config.yaml
num_key_value_heads: 1
bias: "qkv"
dataset: "wikipedia_en"
Each number is 128 + 32 x the weight over the matrix's rms, rounded and kept within 0 to 255. Layers, rows and columns count from 0. Numbers have three digits each.

# layer 8 MLP gate, 320x64, rms 0.262, rows 241-312, columns 0-63
145112154090105098181135136196081147110114149162147154083151135136112131078184107138196149196083098098097150150054095100115104145181164130133133157047120086121056125164098121088178176175116112
166140172107119159093132162084081124132160110125165081102125123149145169099101138115166085170108119144131100153111098177127150136186131098139115194120184104121078136186173111179150083049123110
090128131162131095117060109131151160176186081098159177167116150144095124100098130102070096144241109082166143164176113125134152126136138098138145161075079092147148124148169203185056127196114119
083170106060104188144093123115192197111105139158120158125166135111161125172112137147108133089153127148144166150168083095120139151155152124147127130143137051069148141164097154120132132089169157
188164150122085136124119097138140131132107112160100078118149135133119163151130153116171107153148149193167110195122155135078204139111176171080118177080102084126182163110132096155099133098122178
107074127195139131078171093141124096102077057156096170075138091114142138157157158090138096083118145145184083159075111123158102147158167127094148138127131142139132113143153210113129143130093111
146144170177092143139107137134107153104124209160133189096093159128095131092163136142149119149125156106158162182127095128107131151110221083140108129153110101111158133112149134201084088125074086
115182153126112118168105073116129182072115093188100139140165137151224092114116132177155118158110160178129103156124119156121203096150106125223179182115144104111148122214126131150176145119110132
131095149145083111105176126164069124122118143135153119148128103072118106137169056132137142124080114144127155099107173073178102113118119105125109112120131110094137184137089149090122084101091096
130122093170141168113159102132134126131082119154074157082137106088128150127160181147137125106138180152138111118074117146131107149068190158154086105163239094111103117170096170089082082078128146
129126120110055119125159206098100118133163142140174144132149102109160094183168113151102143129063076165126153098151156132158130146131120105138120096185123205075138071127153133161098163132127117
124133152182106129063134122141229077167112122110104149165115109159144149138143103128124159136094146123158116101138098071139176103127113127099123140070079149120127111129107120094133136083141164
148093177098092129167119121141117096152095122172146131111132156039143103052039100164088121133111095087126137107119056118148072203112148124153112111100079063131137120129161140081067151150143115
105104142074105152094093118133132137105098160144111161124094136185123099096083108150106082152148107175116163140113122129129167085150130130116089094162146046153151152164106107164130126054176139
111143082089115135147155171161107181109111155089110172108102192119144123142123122134083127099132117197116131121162164139114138153148122148125094147155173111120184099188117140118133155173195165
167076106174083154097062146173109077088113118194155128116084141146071103082116085128113101146157131122106125149158169072125134133189164121129186123125148148129120127130114137094155119153151135
172114172156072130130122154137095150187133117142141160104103142113182073085178163126151105105107116097148142172137099078108178114141104129133128116130138123108086147129123173103156157187159092
131133097101172134126171157094152165086131079084171104146150110085140136135119138123076140098092131172137157107166203140162136103136163140116155128148102136127130149142131130080153089076153103
113139100144159099114130169202073119104170120084190123077110122150165159116147150137209137144156095122147118129106127069137196139142134038150087124115138135127088204138134129117127103114175084
079156165106147113110140042104135079139128076124134016130120181117113169112070130185128123081135104112149104181160117142146163103197137175170151120127093131101119158146138143118155120094181103
142148116098176180110123110100125121123101114225185149109137140173161119170126109123173129128124109105088083120161131206172141147187144107194137109159168161039152142127122139145075134134141152
146154171085163127143132174128122126162181162176076057135135118133065143071141190144138126120089095115132098106127114115100199178130126137133153118109129095056102121147131137145143083072088094
113083129162131134151153110101108110111066072145132103150161137107132130171107179119093120037124117086176156139150192181115182151071139138146156140120094081158194033135168171172140107137108064
123140117067178088135140123156140120197144114199117074105110114137199119099183161175109115105158111155073090120129161139121097125144121148169167053106183077116106154173159160128110085111130168
106116177138097118103178194143103122157138078183156092176141101096081081153129114154110102120160077090085076122121160096128116155118149144156156102060152152124124147100189126102095111133110103
151131228081075138127175134177183090132140103133168108143116166151172147120081192146153204168139206126164156146145175066103132105068116180126131130137105098105077138084111117107149160168117077
156124120138133166097157105094106135113122125101122200137072128149145134120113174123159109159136139106156109127125144130133156151108125154128128098135118137133135133140139198066119094123103084
138130074106113113114105165094164112135135098163168080143126154165068066179099157104140096132120080149141120118160122139161133126102117067147101140190115087174158115115169156166135095111133142
191168124088159131129136104140064095088097131077190136153125176189173195118118135133189157186170103147143115197203125086161138132089066057114126098144092094120122156089112112144098081171086092
102068172060114119179124083154112124106130084154163079180172172118174128189064107153167143169151131154094108186113118146187097103073109106155178139130175111089124156148134159141130157128147117
155163149113157108110129177074085086128073160151130106145180064083136137146154147130160113103096096140085141181192148106039149178156137108093161138121100174124147100136137117150121118122082087
161151114127231139095138188128144126072080091149139150136166111148096077108174126133130167167111168122098147189145093088146110148129194155092079164169197125121111106153152112116079079124119069
070133107074111124156098173150148123106126145212191107129113115139124145100049137113095055071106126138085115105145122092142136182168128101142140118112078110124151146170084115126105134155124110
152180147121088155181054120125127102101075155080098116098141220091165143023111129170097151138095127098147139113095131150118150162144165089115119165134148038188141160162139123131113136121117124
106129089113098158115187080105113098069159138137129175202160131112094101147194139120154091130215089104152112127138104154120122125106152200148129166124173099194081132079138149126164128066145107
126128138067138075110159128092131046115174102154093122166104152170076112115099131099144070096129170192125151156158152122128194102101145138098102144120168092126123075164121115176180110112140092
144116111138106136121123186107136106150137180123092148104160132124138138167166129121084119123134142150113154124112143170111094107142124113086086113138158152147141116119108081135090137132171174
115143140132107146128171113129098099093057109114104108168192122117138112073071166097128126070036104126138067114091121100149101191139125128167120102168129102155092177121071121103184147091028076
190117158118053159129094154153077152138125139164127206077066108137093185116123149160124138146114117137124112148089102064161149104098113155162119117158132150183119173167222171135145134130146140
162132138054168113121124132104130088149083134165117147052104153097129088103126106104152060142168160132145149147101055174108118099092110051127105107082110109139052184170157166149133164078143124
104133147084121136098088112143177142145117124074100088149115140100113108122098157098095094157138160164180156124100113206119100136135170138090101152158075135158171144092088142116151074090123123
127115140099103133126102160134180105134125088108133145171093107105155076160110154119165129155168077127150078156107119083133137095150189142082117098181107127168157122149146106094102166134174151
169108107094093132159135162127190161127186109096112175121136125208136134081097139133199123080121128125198100095090087179127101107154158137108124131145158069141124185080125156112158133108153096
141173106153098108094135113140140122090132136111131072162088076171140169113114114105127117148084099144135108148098149116150113159173147179086112097140184132071102102127107171180137144107171097
183150100138172094108154160121119115110110110145112133060114152111138149140157114118128086093082165191083194125190170101116241139102172113122119180089140125140128126191114095158113081173174164
102130096101157106118167154186120165074103096129168134117160125082094191125172126121123116102114108129098136098097061106197155134151115124119139122112133131181112193143109126170073110133123116
171148138151137134146121143077102135087084136079123153038107160139150125198181139133146057137147192151122064088139113162154159164155107042135159134093140151134138124141127103159076177141108119
065136095103123123114141123118158185095179114143142180129061149159165199166129175102149139109087145148154103102152110088092182128107104094108199103199092109123176126145100178129178182195119073
137126132065093099101138142116152118097127116102146097135175135166124105101183107198072145168144134115148120169152120127190100146128121146166128123051111148137105140132184104138103184107164158
120160147135125149138125105144134092110150081139123112103100119115174130187138122133166198127152132189114177108158136099119172115129064102114118119105090073091085096115202118098126094050129083
127159087123112148070103152166186118129144081182131160089133155149163165133120095155166131172150120118135157133107136152105116146149148055147085164131148156109146085141143167134116089111193166
112103160145160166132189110122132107173131118177096114088126125149181110122120098105064151106161129164091109145101110175189118111098108116131139055129171125095118105159129172072103105146194121
112118085131099147141079140161169160136165135108143125177063099166087131117172066130136187154093142112134117096136138117139137164130146157134122182146138126088096136086168108147140129144122089
181128154126115134078206109079101153178054099133150103066127141102086102130149085111143119111118089115162127142161106138152126163113112139163105172075094054156120105071151105112102169132145150
161140111169128135123145144118151094146129178141130172145208149117140103161135119100063141130132108171130099133200152180169107134200163100113128097181158179131135095161187117146124108155167112
208022112099105131125114153157148127136153155142123157139105146119138150160104158148099141150151112075147166155154114132146103129126133120133174140158130145132090131151193065164117140190061113
153104069128105063110083099157117104136151089150153115164121150084170161138128145118177147180184151130107117122076120149046126136095142101171155137140080088149113169155154137160113149140186165
103107152167138144119175149090087126155152130167137154055167064144093086089105156136139143149133170111142162127081135087157116175141171145072126110165111126085127187133156182092135127094117107
097152130143099173133100156115159152147053113102189087057120095106130148056083135131117169132136148146142169115161114065115156112176142118186149207101128137077050155138131109120124144109136081
160184100131131120159083102103127083103054095144097148171159063062158119093136112165181130151142171147120173159061134183116163119170113121085177122100125134099164062147088098111129097066093118
167103141141122107157095095060126142117147055173136169108206134130158101140090201145174122112119167117165108125091146178104144129177210034156189151100135108135112189135129134099172079116097127
121158107080177128122180182203181109149097106190178135047113155144163125096122058130208112152086154140163138140144155148094164183155146115115138098119160152180081086093113140167079106164144136
103213127115158068098137169089162183121126104169125150118142112197147133137119120109132140136180139080111152159168111159055148190115144156096162100062092072093124099071072129159159116116172096
097112194127170165145172085089194105099087128095135133124152131191179098085120093123120123108111101162096147137133070106150127137101111156163148146137131163126136168167116211098137137133088057
188125138099130100146182154140142166164184177060133149084145196134142123099133153127129101141138108182157140184151085036157061187109103098076085071133136178108105158136134194140158123145150087
126104107108118116112087111115116146110127141130173153085160142171091118157109088141121084090136120122110145117116138169168175126173133105143094104161089125231099157066125124121136116109149157
127148172122125118096137108110168096116137119195179121094116175142095104143129109148142107143072150131148129146089127113126100140079210180152159154149111193108143146158152214113169130202124117
150156173060131125135119139128145129110104095142146148079183164135112101076156169078135096106118173102125142114076092125138105110108116125103115096076116064110095154102125140097204103110128119
130142108117178139135096095132136124059102170158214142124158093118135159086148096118132129202095101160169078111142107154190117136158121171135109195132161125133112182100163108138174103084136141
138096137109107143102099114147178149075050083138117108173121108156223120124114147197115162114135156139174123086049113149096122117085103109149133106168135079128141101130071130187129113123127154
130141063097132202127182154135119149091099113119134071119104088103157140120179143122092094100144131156151145120104130117156131123132112126123135154108204116144127110155130109086103102120196154
094087121136118113120122142179142108093157112165162159105103117177162165126145092125058142126117147136088100123201155096155151134106125100108119101063135137157165092109100149161133210125088076
# layer 8 MLP up, 320x64, rms 0.281, rows 241-311, columns 0-63
147148123146098107085102048092122066225156106127123098164121114130104129106105162169101071106168167149116077186098119141144099146082142183176185129105078093085149097096071152094128107089137134
164107153069095129117015113117119097166126122125182129129163117151164156151119066171119113193105183165125162123160077114104119067166174139156120198144089177100173068135172099160076094149102119
092118120100139157175133140176156134175110146130145083144095164117142138103114158122129172142132065138122153102145165082162115144135141159087063118061103115088107166126117144104144142143134117
109149117101141129123174163163162191088171138177113148160116084135084095143137109159109179139192116151151177119165115079181126085076138141094117116188108125100118177154131168133124132149149171
089178150138094121142119071161096151185120108148130144173140108093129172140112104092144115150143082103096219119088110149097166150110175104125131126167162119165149135134093142127101086155051126
114146180246050121090109119098171127097054126166085118149151112124101123135167078120152112136156090195150111152103185154181080123154181140152081098127139157184127120115114153118161166091092107
095122139113139131167178160118143190084151065183142135088137111152123123147153102105118079103154174122099112074106157146142113121142095098181182104132137153135144192083119148135169099152075072
199158155073168103165106169096141168096116144116158095058133128125137171093108078154125084187141181145185108147132081111088108160112078076122145191081126134089133136123080085164147132167152125
115151127169110109098135122135107142111114126146153105141079077121154132171101054156094115153152141109076125144122140079164112150143084105097076081119144151111123139101138114122071159115127188
169146140165139191119133158082185138150115148155141123130125086154157058134121091091114142109111133112114127150176158124183087105137087121144166088126100133091134086091163169138126109211159065
128088081092107114114154094099095195142097090125129122149062125135103155179125137100115161164166108110154139154120139171090157093136097131151148107102132155165092172176148112119110156127131106
087165184138129133116104154158096174093129179131118081089138147119120118135110100081148108083116135182130129153156170100097136126129105166133155125147152129136117136089117104107111145172119101
126100231108122120178110142106092148108137120199171116066147110217123126116077173075151067122084129183160127142148066100056121160096097099135092040184106187076137130052092132124146123134141112
122158101084094132178095144174137101123161125097165111152124121172144153141105170132147131134157113125128170109156123118145126145148123154113128095113144051137067166062151097122144073101181151
082095080125187145128120179128184122136171155109150131081149157118142107114144084139115105114118128114114150115109082061162124132135104108127129072117125141156144076111114114136122064089166173
123207132183110158159148159121183155081145139142149195141169121118135165151150147114127132101120150124120143148111132120193146176148118136098109158183100133101141129135100120123132166176089131
156136060165189160074071125089126083181105125138147113142061101090142097129142134109104113165103148191161109166153221163122092079171101107130159092216103081140170178071152107073147117125117094
110123168135127125142148114123142130136138080121155093086125125131073103143156143116179144095118094113174125132129135129111071169135130119092122134071132113126125132113090179147104133107147040
089129152087123125133146144112170121128108131161143156127054102183145080114115106158165185155055136115180197135121162161114126113156119129130093085155166136157111131104135121173137130089147133
132179123091196149118119083094142124116134148105185099133100159148141097095192108113022107114084112198106094100134118103136121121161136169140115177195125105146127147112133118072099124097157132
105206133142111088142112188185162066169159126136117137118129081064098123099145133093126101160122128133105148108070150130113113119164108153106135101146113113108121110116108143106094129076126128
027175194133117152150150111175031116102149124125175115113149141138152084131071107112105141142100140128178188135117169083162174146121063080163138165079061103089155111157161113080139226165145108
112119126055164121076125159132185138052157154104174163120107082158060165089109146090175075057133141141172097202119091090143111139128140148151181127100159170124076140098178149127123123083165147
131146107131130159173121115183132111117106149156173114124109184176104145100105116102104083173126088143190065132160153105152143166154164142146116145165122116128189107078097120129127073161153116
141141080083092098124141066148098141135126165140141121096066132174130128140056157157077084129147086143124142157095158147096149135138108104129065130118127088100142181136045062077108117066099167
127127101133162158172127115113094124079127140127113110150157139119181132152151115139108132194187078142065151169136125105147164158164168168140101198128178133113158173224152112143085105122108180
147095107188169161158000121147060173164079123118063170127141124220104161153099126156194145123210087038092104117090086189198177184054152124188152111153113166145080173104104097163138138036153105
123107164133135111210129117151178129186107113125097079110107148119142109123105162091136169197072047107094129178107117091111148160147121148184082154107129179147152116168109125120152167147126134
136127185119132135133173096158174140138074082138142093111130123113115124144144084102112145146129149113124128094162086139188133156100098132071119160191121147095086103086065108185075114110130135
113151123065060172188055142145145121134155108106097100101121122170174196127131112122069133081120116175106107151121166149131157138107141140172153168126100116129147122117155175100121142095132168
064134068105115202116109119130180132179183164145165082146080140139144113090127123101072123151103124164130121135101147108184106098114112122160141114149104126126148155147100119164103128154140133
066065167117106129128114162161076076154156133174083053156116178178129110100082129180108124119070092116185171156118111093120239156119121112160120186126085105102197093136084109173089130117058106
145048099147089114096144117128122177141129128129177151116093153146159189093077128128125153175141130117118099143163193133112102103186109097151190165115129180117059127127131104148108135180126167
092123109091109164086050111123170053119163190173097203148066194085126156125112190097146135130161119097072126193063113109107157162152107169135126139100099152118180086129103142127149166159171146
142058150082141091142106146169125154115125082118106081114116105178149169097161161160175138145153118135124151099123089151141088144154163101096143074149151126074147083110113169180145113117089123
105117079140142155075120147156120133152119209158145145102140164112123087136129117146141144128186104087119082137149141130106105104161089087129118146105045107161109146126116113089142158183127104
107126161092097101077139088078066134150177099156168101145110109112147114153117138131111125118155113120130118158165102152118129122132111094108085156139121115168114142140131132105143164094189152
106114077116130163135107093131140203127119109105162126150138179170059130209184150093077087107180077154157169121141112104181161125166074133124079122126103120104132143107160053182147128156076152
121157132120194184086104111131138144137161150119168115126078085124127193125129212106168066144042150142129136070106109134142138124126146118157146064125185187156105160143156138132137106142126080
124096117081138170171144144198139128198139078118147121112117157107127114159141139069121110154171176099113122154166074201124101168081177090108118099153069118131153131159085082139132088128131086
117109110116094138180114123135067165117120120139132098125092118157138160122134151139158143118135102181113145105101177119127160179086157122122108106105119100104147143130081176110170155162117119
157150137141087123143104156102168114142126145155098114132121125069147092154111125129135118114125145158159066169107105112142193139153118105085170120147173103153115111138147155089105129143109100
120133103144132096180074113158115202156090114100119172049141124103155113085123126146151127189140125081121135163133109157096114147159136107141074125086153109118128121116178076134119118094155124
118101069107100096156164128115153132103125136122139113102193174125206080127077164093055148144137129125118086109076157181080145181104092102120080142127110168113120078140075127118194156167118153
123092173085147125123161077113138138163105113074187109129116172114144144119120106131079137161147121108114074126082113118134113116109154123154139163152123161119158128089139158171120121111133131
140106080152134115180148155191075207135099103130107102145129171101105192136165086128187119104149068104158143076136060128183167168192122105106099150098225112131122164128161150113120149135155177
191066111153099096110121127136131117126097114085124138066112196103171121087131121091111118097137140144108105131139141095131124102161125076150110180087111164142081139211187101119105115139139138
103147107148126132100140172094106081114141132076121144126171148146106110101132127152148122084180133124104139151136115111132099182159161111084071157173118102079109127140120127152134167046089132
131111154159097190144128137145146113179178091106132131086159056115140170114147178119169176076085193148168095119147113146096136101159155237107174138095185111085119099123131154094108145091179151
144168111170131085112156176155119198180161157106148077101090145045127161107145195150114200125071137082125130106115162112154075115207082097111136172175084138117101118120127121163086210114151126
103122171123173088096114154146125085109138144106138102181099109132159125154130149124131088152195139168108164192110160105127127120167138147103134081046115133105058109105174139123108167167198111
108103156157125139150144138116122157141117125135119128127167131134125148210101172124083149073143103110113110132109091118087101138100102104106069127120134153166145123112089138071144132116163081
163133150115159153079137108126113168092126136186111141138133133138149119208081115153187123062127082145199143127112103137130171102041180159168160113144136140092065088076118141108142094094099110
096108132109118141122143122183096098186190066103127113151160129173105105101103137089162139122106113163149146108139086142108129118115101132122140075142138140128139085093138114143157143064059109
154084154140152054117074153160141121124103167146127118101143143091138115108035053195122122110108145153110135111113167141149135110150130094103118154104134188103107145143133103101081121153161160
153070065132147105153027120133170098117147176129108151170126132130096153159098171132074098145115162077134127124123065103131096150126140151106107179100088121175090134098083076107139127168177098
191107142150165123153151204126184181117109107132138119115122122103131102156133125143067117116104149134127177101132150085025103109124139100121113125176110181118198087147106111152129089191145107
184121153170112156124133143151114149115102133144108143179151136112108154121135173101132090133160104090136084201099131143163117118103207221159101124237149118083112147110106150124176163202128134
129108148085124131171091100121169115113143083117099127165070150238169078183163127141194135114115108150139121171158140131081160136112187111140103097089125139089082108111200096088077106130130152
079149119097136191182147088192152129141087091163111064128088098132115103094115089148132122148128098163168105127102136151169105128107150137119125047139092070109131124101121140142094100152122134
149093085158125148107142132071162150171095095069112125158043142090079140083174133089066092116108044154101130131101155075135103146139131158077043185138133135144139126146092125168179158174103118
172148109145089117121096151107132148100107202139109186149088096109140126152093140078125126061090126139180138172167121160124111111105146179136173204159133124128099071136121072096135121105059115
104156151139171123151106088149175116160096145145215079157129133152135102159072073111113107144151063135147109134147119176185164130150119132152131085137040125147145127134072101164134100115153105
162145063132124109105113118153082108146116148131137133132133081066082164174168152081073093198093100151087155076102128185121102104189096084132132109135141153126136120103109104114074139070127107
147093142119104111163102114168186140095108091215129093124133121100162118127099117175129070129086088063160143103085200200099106041140168143136150192094148104104136083150161132138170123149061145
095109113122141098123136112139150104063125104151110137127126157147162122104116115117122119148143093184086064131140084106119154163153096132113147121080112159107146140109128137114149121101122124
053104098110099056105161150077063127112156117157149146194129145137100101141160101087104093042096123126130136143143114097153108163114092094155194073108165145145166041080131149139150206124068155
106149090133180099108140095145074151083161132129163115105120066139120137166103133151082097203142098115105180113114100140135151124165050115188150149129163133129121109132141127133079152157179115
111165148133075141186110100139129134203114103113149084158100088138120103184139144188160118160151113126151156146150191170129107146070110173113158144114147113197101173137157107082127122127075181
088135116126135159108148093095134147118128100112119137110136123172130117070119076162183137131113116067157086154134070172100130106134117093184145105128168132084113172159105182140145194120090150
109153158090092082133142087079141179120115125100110070124126120189100128136150114141065127128101090187150157123117137116153136124152120106165117118111105140179140111095115112116103143130113128
# layer 8 MLP down (transposed), 320x64, rms 0.207, rows 241-311, columns 0-63
094142081102096104062127149079191077167130151174128139142126142071089151152163131056152137172094164095129084125152154165098141137181113128178134129103201109116142146095153161095162106100097131
056159062076189108062095120168081068157137125106086104197108136147109171055110107078127128153117114112121136107171106109063087140148171137116171122124102118103133197104092138118133131163064119
131106167150168097146110084117094142109150083115094163095200125152144074129104131128143136141114156116107095153145135104125124086098097142121126137171097152139153099079151130116136084138120121
124078120166105161108073140157138172078109069119146169149147147166130166105093116104132156130124156144104152143177166137062124072108194115113139142139108167141127163149115046152125114119143157
137074110137209099187089188150155116106167124106127142108108147163098131127122102165109157088117133095105060068124123091122139114067115136122158092155149140137098091089078149070147114105169136
048101185133057136117112110073141121077074182105127180137143121106120128090082088139185089072139101105130116164105176111169118169155201155184086096146164158216086153097138108111189142103116110
139151164168163118117177165137155159125104109103169136109131198114103125117164100080098183108143173161136162093112160142114108122135135148123110102100094145141049143068118046109146099107107121
136154133120083120166146085146113163108148165191126066161099114141163077154181117168163122126153197155124115081114075103124191101169065185169137140119105128098084148145148098127138148154138156
093169154134161125132105171124136145174177106073127169090152160140121094154093195104125126147100133121117098146173123172138092115086126168113144170159123089159159135127151133113108109159166191
095113105157115071140156131135086123145092109128124136133107172093123185096139157142109041129120141181126115177124116103087141141101119104151095167150097194115135171145098077140081120131135083
080090151158119113076124109136137110120145139167119171198105096178093104132146108165111123158208116193133116173142130048149151107106085101119107138132127139095118141157173100172107121118115173
180142108119116116146102114138089129111131173163163129037102143120095094130133172115137140133175168112074147140103130166119133174095119143163109130180173108084117119107104148138136121159107068
089102188122121054056084154135092132074151209125207045110079086124157154155110159110080096097136119157103211152123109160100119111027134119087098108147148152155100153101235141168117107157177184
077132109119107098070123096136135120091114148113068169122138132117118107129179093117143099164128116138165107177131151110060135083124159115150120133145066156092173138178166111111116180124158134
147186164153150170064081096096158116151105118122105099109154082155097091134131141142196084198132161072132128175093131116158132117148176114116144102143085106109063153111136083139125105113123115
149128088139131108101073160164145100062134130236131098134126155124090117119138143140119143170086170126089091101118183090124157169161116142100127157130086113090150139128122128152150072126081100
148106107130090092070128080143151187100145065085117179114066113078198134099206084077127166156144117170148132184188131107164147089141072112113119144172119126153119147079172062048132143137181120
112068073144217098107135181092157160104092099093189122136136139135096123132118115131105142110101130168099155100102187145178159072117186114153136126130132132182095136156103149107134075110106097
077095152089149053101103104133113106097165118156166155103137128136114063146174130152119116126133161086118114123076181171138123099126210140125145116168159153088184106105167146108101116124141096
115165142139155084121134088113142141172082169155075086135058140127111132067144103125171074134157158155094165114111135113173098149069102156146078125162124097070111158126165117152080100134110120
158098167117134170167145105112117131134153156119107100113100118138162148072135092162092139078149131163138126175149110148109124145131147109142097136084161081180091146133138130110184054141122159
071079173102099164078199117135096094060233135104110140127160145114131111185127089192131126115104176104148136092123135136143177118172099131197191112092098103168098077211128129123121113146150116
085092033045123075097157111125077120118144118137173139124081137142131176129169137117136115095143155135121174135109117149141145130148171131154097152085132126198137088085203188123173118095164185
142104147150114117158108146100144184140168065127142090168140133169136188171197145129151113052122128116083176101096097083131143114076138191107140125143146089108126116108107108129153124137140129
098138120080130138098066145116124171077134125099109154164184092153138149090125113159086111176130164153132172173110130102162132144159141087109122123168085169066108140151165075110131158161122044
066153202149078120118111108129114097170165123141180153150116170139146165079160111162147123137103106152136106157159067059140144175151113145123143163180128085155170118135185112124156087072158122
146107162179201155167000166135050141167102174144063099093106148183085149169085112137169101128201163116074100176129147210140110217071125153148157115192144150097065142113107066146060166119128094
161116103158142063113139151136125105167181073105099132138100157163132089117102114103137159132155069093109112145172113136078157071139150172204154128131044134140156115146096123107127147124167143
115144152087124111086127111079161101083135165144142125101150154130094170104101112107136126181167089101075090128132123171145078192169122097145099121139114107130179160168082152131141094104120158
124107116177148156100062139141090171143163107129095155110092095131109117089158130127081161097094095119148202114162165168087172126180157125086118125103068110204103161097136122111114103088085157
158165106132116107105131119144087059181161132130118103092137133153092129136127164115086204166126096163137143155139112082151130135124091096120150103131051124112114161084156187177082190143151120
102033099151075138100167146192148114101128140158108056158133083126140127054115137155086156160125035112111158150153118030188109158119133155142138148083105181091103031116112153126136112151111171
152096122140105163098107123105114158137134148140103175119186111137108134168106126141186116181188162058159168127107139120119079118071096151114113072170115177098116091112096135109092136103142085
080090110161110146132088100120095061126109147151131136180083120188120138115124111149047119134133117166118086167152108161112099129128070155108157124249160143073161122160121082052168127173179180
095117168139100185135200156123121086082146106163070146145125129153155113080106102157131115134131147111159103143151143134143143156154157116093070161086106080119092119148169102150147091128161135
112129123133131137118111111122146114133080052124131192104097141150101138159097102090198148113139124131068108107069093175130082094107159133169114087151156122087118122128188119081149144125155103
129127092172172137186111161155185129106092142055072126105147146149101139147105077123111156169103114166110139106062154069139118105135134179153150113119128145089134171148129121146111086160068070
132203108058091123153136123100112112151127175153129131115104138149106117140167049085121190061096147134163159103120113159122150139178143047159124130149135137187119188139172151112161098112101113
165130165152103113173087105127117139143131107125200165090172090149121138145160152146177130139089167117141167158134106135129146107103043092173065126074156082155127091052118138100130162174117202
189095149098091143108162133122161129165120129158132096125146119124134118096163149174212106137153080097091103128155101087133089133107132131014120155098111135183126091124109118152169121159091133
122149147113150146060135132143132103164135105079135136110169091093107100146084120079070096151067136139131101145169080123133129106143112080163153129146131128181159148115168093157108105159096131
126118142100115099127154156115129139145118048049168171161130113103153123145110135086116155147157067114123102131132112083135111063140161141087135123157081183191146112171097101097127185126152143
112115150134121148140168106136127111137156144088101178181116144164120134185141130148149120104163137143170109120126151053182183128106134073120154089090088107121120124114122155138078145118158128
149064140116152111129102125169136142050179146136101154078090179161126075137116145080092214158086157090114086140149156143109130119129162113136196102119101155167161165136141126164106077159076214
154185120122116142141076119136097141161159124183069135081117145134180143063140136183087126111108143099164133102151139174089153180128098107131144129118114078098095121135148101143128142136121141
185109098059120130170081136165123123107154150213135123088141139123156179130096108123145140084157109147099139165160128151170061227067146118110160093086182108146130114152075125093090135120139193
083152157151145135134079128086144127086107104148135115144153113142110171152175093130157122157119137122174151154062128100107126146134048154177081167152138099061070074141126093129148090156122138
101158061152111128145167103151094138195135116114144146109110142160142114123180096095144138143107158139097148168111115076161147120111196111145143094158131147117165072131162116110108093136165079
112131162160190118100141172115126125166112099110105140081096135115120063093169156103157102123126085148086151159214106143141077094089145169067177163095130091177122094134176155140096151133174082
136142065095099101134153108125184169186234159121136066108074140154178168157086141178154153161156170121080181071112104160152134103149136133160150088147170092162099123161079103105176116150148086
170136143168162147136107137116146124117121146234121136054127170139096153101092117176143130129118090109161125100128145156115134179120152144127139143184162089139098136123175166179183122145099152
148183126101119133097120098148121084120166122140130102157157096108126123092159113108149124190121162099150128093130159114127186101148127139112175141109088078075137124141068069154117123161124095
123101116098148122120127126117158134095102157164093149047113075104101135170170128117179119180125127118111133149085096111154133100113083177160138112118131162110064103133117161111158119147071070
109087089107080042114098123115110109141117129178146126155111130163167140114118141186154175143138085122112121161168168104146114140086149147073093168129158134137134134155071133123116127110144118
132109145106179119108118152130129154126114080148146112170113093137112188096168126131175160175118096107104153132121081087146133133100183172097151099109086138106074052113165050105138113110102198
145103109097145132163067132097169098148101153008110161133168087118086165131098143120107109086125148071158121113102112087117098119182131103179154103123106077164117169126126077131136108117098167
082108142185098153183203119105141131132104156076100105166132078140112159160100120138085106062133095147158205177134139127176075111165085179104149124088191101178096147084157153096164126110126192
150070197088079164082138085161112121105106163086127063125114160136172184142130105155179097148141122113098140140109142094101103106122084157115122081202135112131141143111101129191190105160114043
131136108131134158095135133088105121152127099082129119103063077158101113146129182079148135154066137097146196145069103143131112120113189153143143062161161113076114078093129089130123087146147050
121128191114128153117153160178124097140145183095159159105139157174121138191168089110083129111144128115176125118130055142107127112125092118159101151085152098163061136093142185157136137112090174
158109096141110141153131159137135165188157133178131175127083099105121150083121055087096162176111131147104144125114142118212076127125143094123062072084136104131155123143151116094129114073126200
093095075168132142186165170112120198118170142116112163112151132141127142151131085151107076143169068093124118070134123161108191145072048178121151114105095139150073088140105155126092118092119116
118066107109172118169149115145124105094102152102187158086127157143163149178088088136133196110175144112163108133178115070141137143148112073147141082152146144180103186098090115145151155104085162
138135088096136110130159155140163133129078178101164110098105102125104152148143189117081116143112140172101157099138196103174084118074155111101100140090096089132099198063172085120061158127132107
155095147045119110129112133167154094195115177145169087122188106046135150138134143172150115134098155102093116074124132117127154114117067107089146092125177115172192162129158118178187135131122108
153089137107150132153087084127114179156156131111127124135186115127141148167082109091135071066115094103129109156132144141137169161143177119115114059190132156168108184136128109079147132136106156
080144137105122133126077128113098125115163168135123071114143131124179214163078079035084123075080064178145176132141116094143106168142095089086119084112131152182144057092212132084113120106177189
145151125115093141198120077111074163150093145132140161112122143138101090156152108124073160146094166126108092120119078092109074112164115123125153177124152113133100178147155066152087130100126113
115141090093139104119127137154169082151117084097213172118136088134108142103107166101096095136133125172141148147139136134167109124107053117095138169158234094124155122110125078112134080170143108
121089088113139137162141158124133143114151130152154095115108164079087150131109185111128111092140172190156168140145112108154093159126119136106151193127186115102136100111098088133122093120156154
145074104163152141130131103164064115159141135126161186104150156129152105106092119133153127141157142089078052079131118165126130137097149130123164088226133141090131124146137118140136131140108152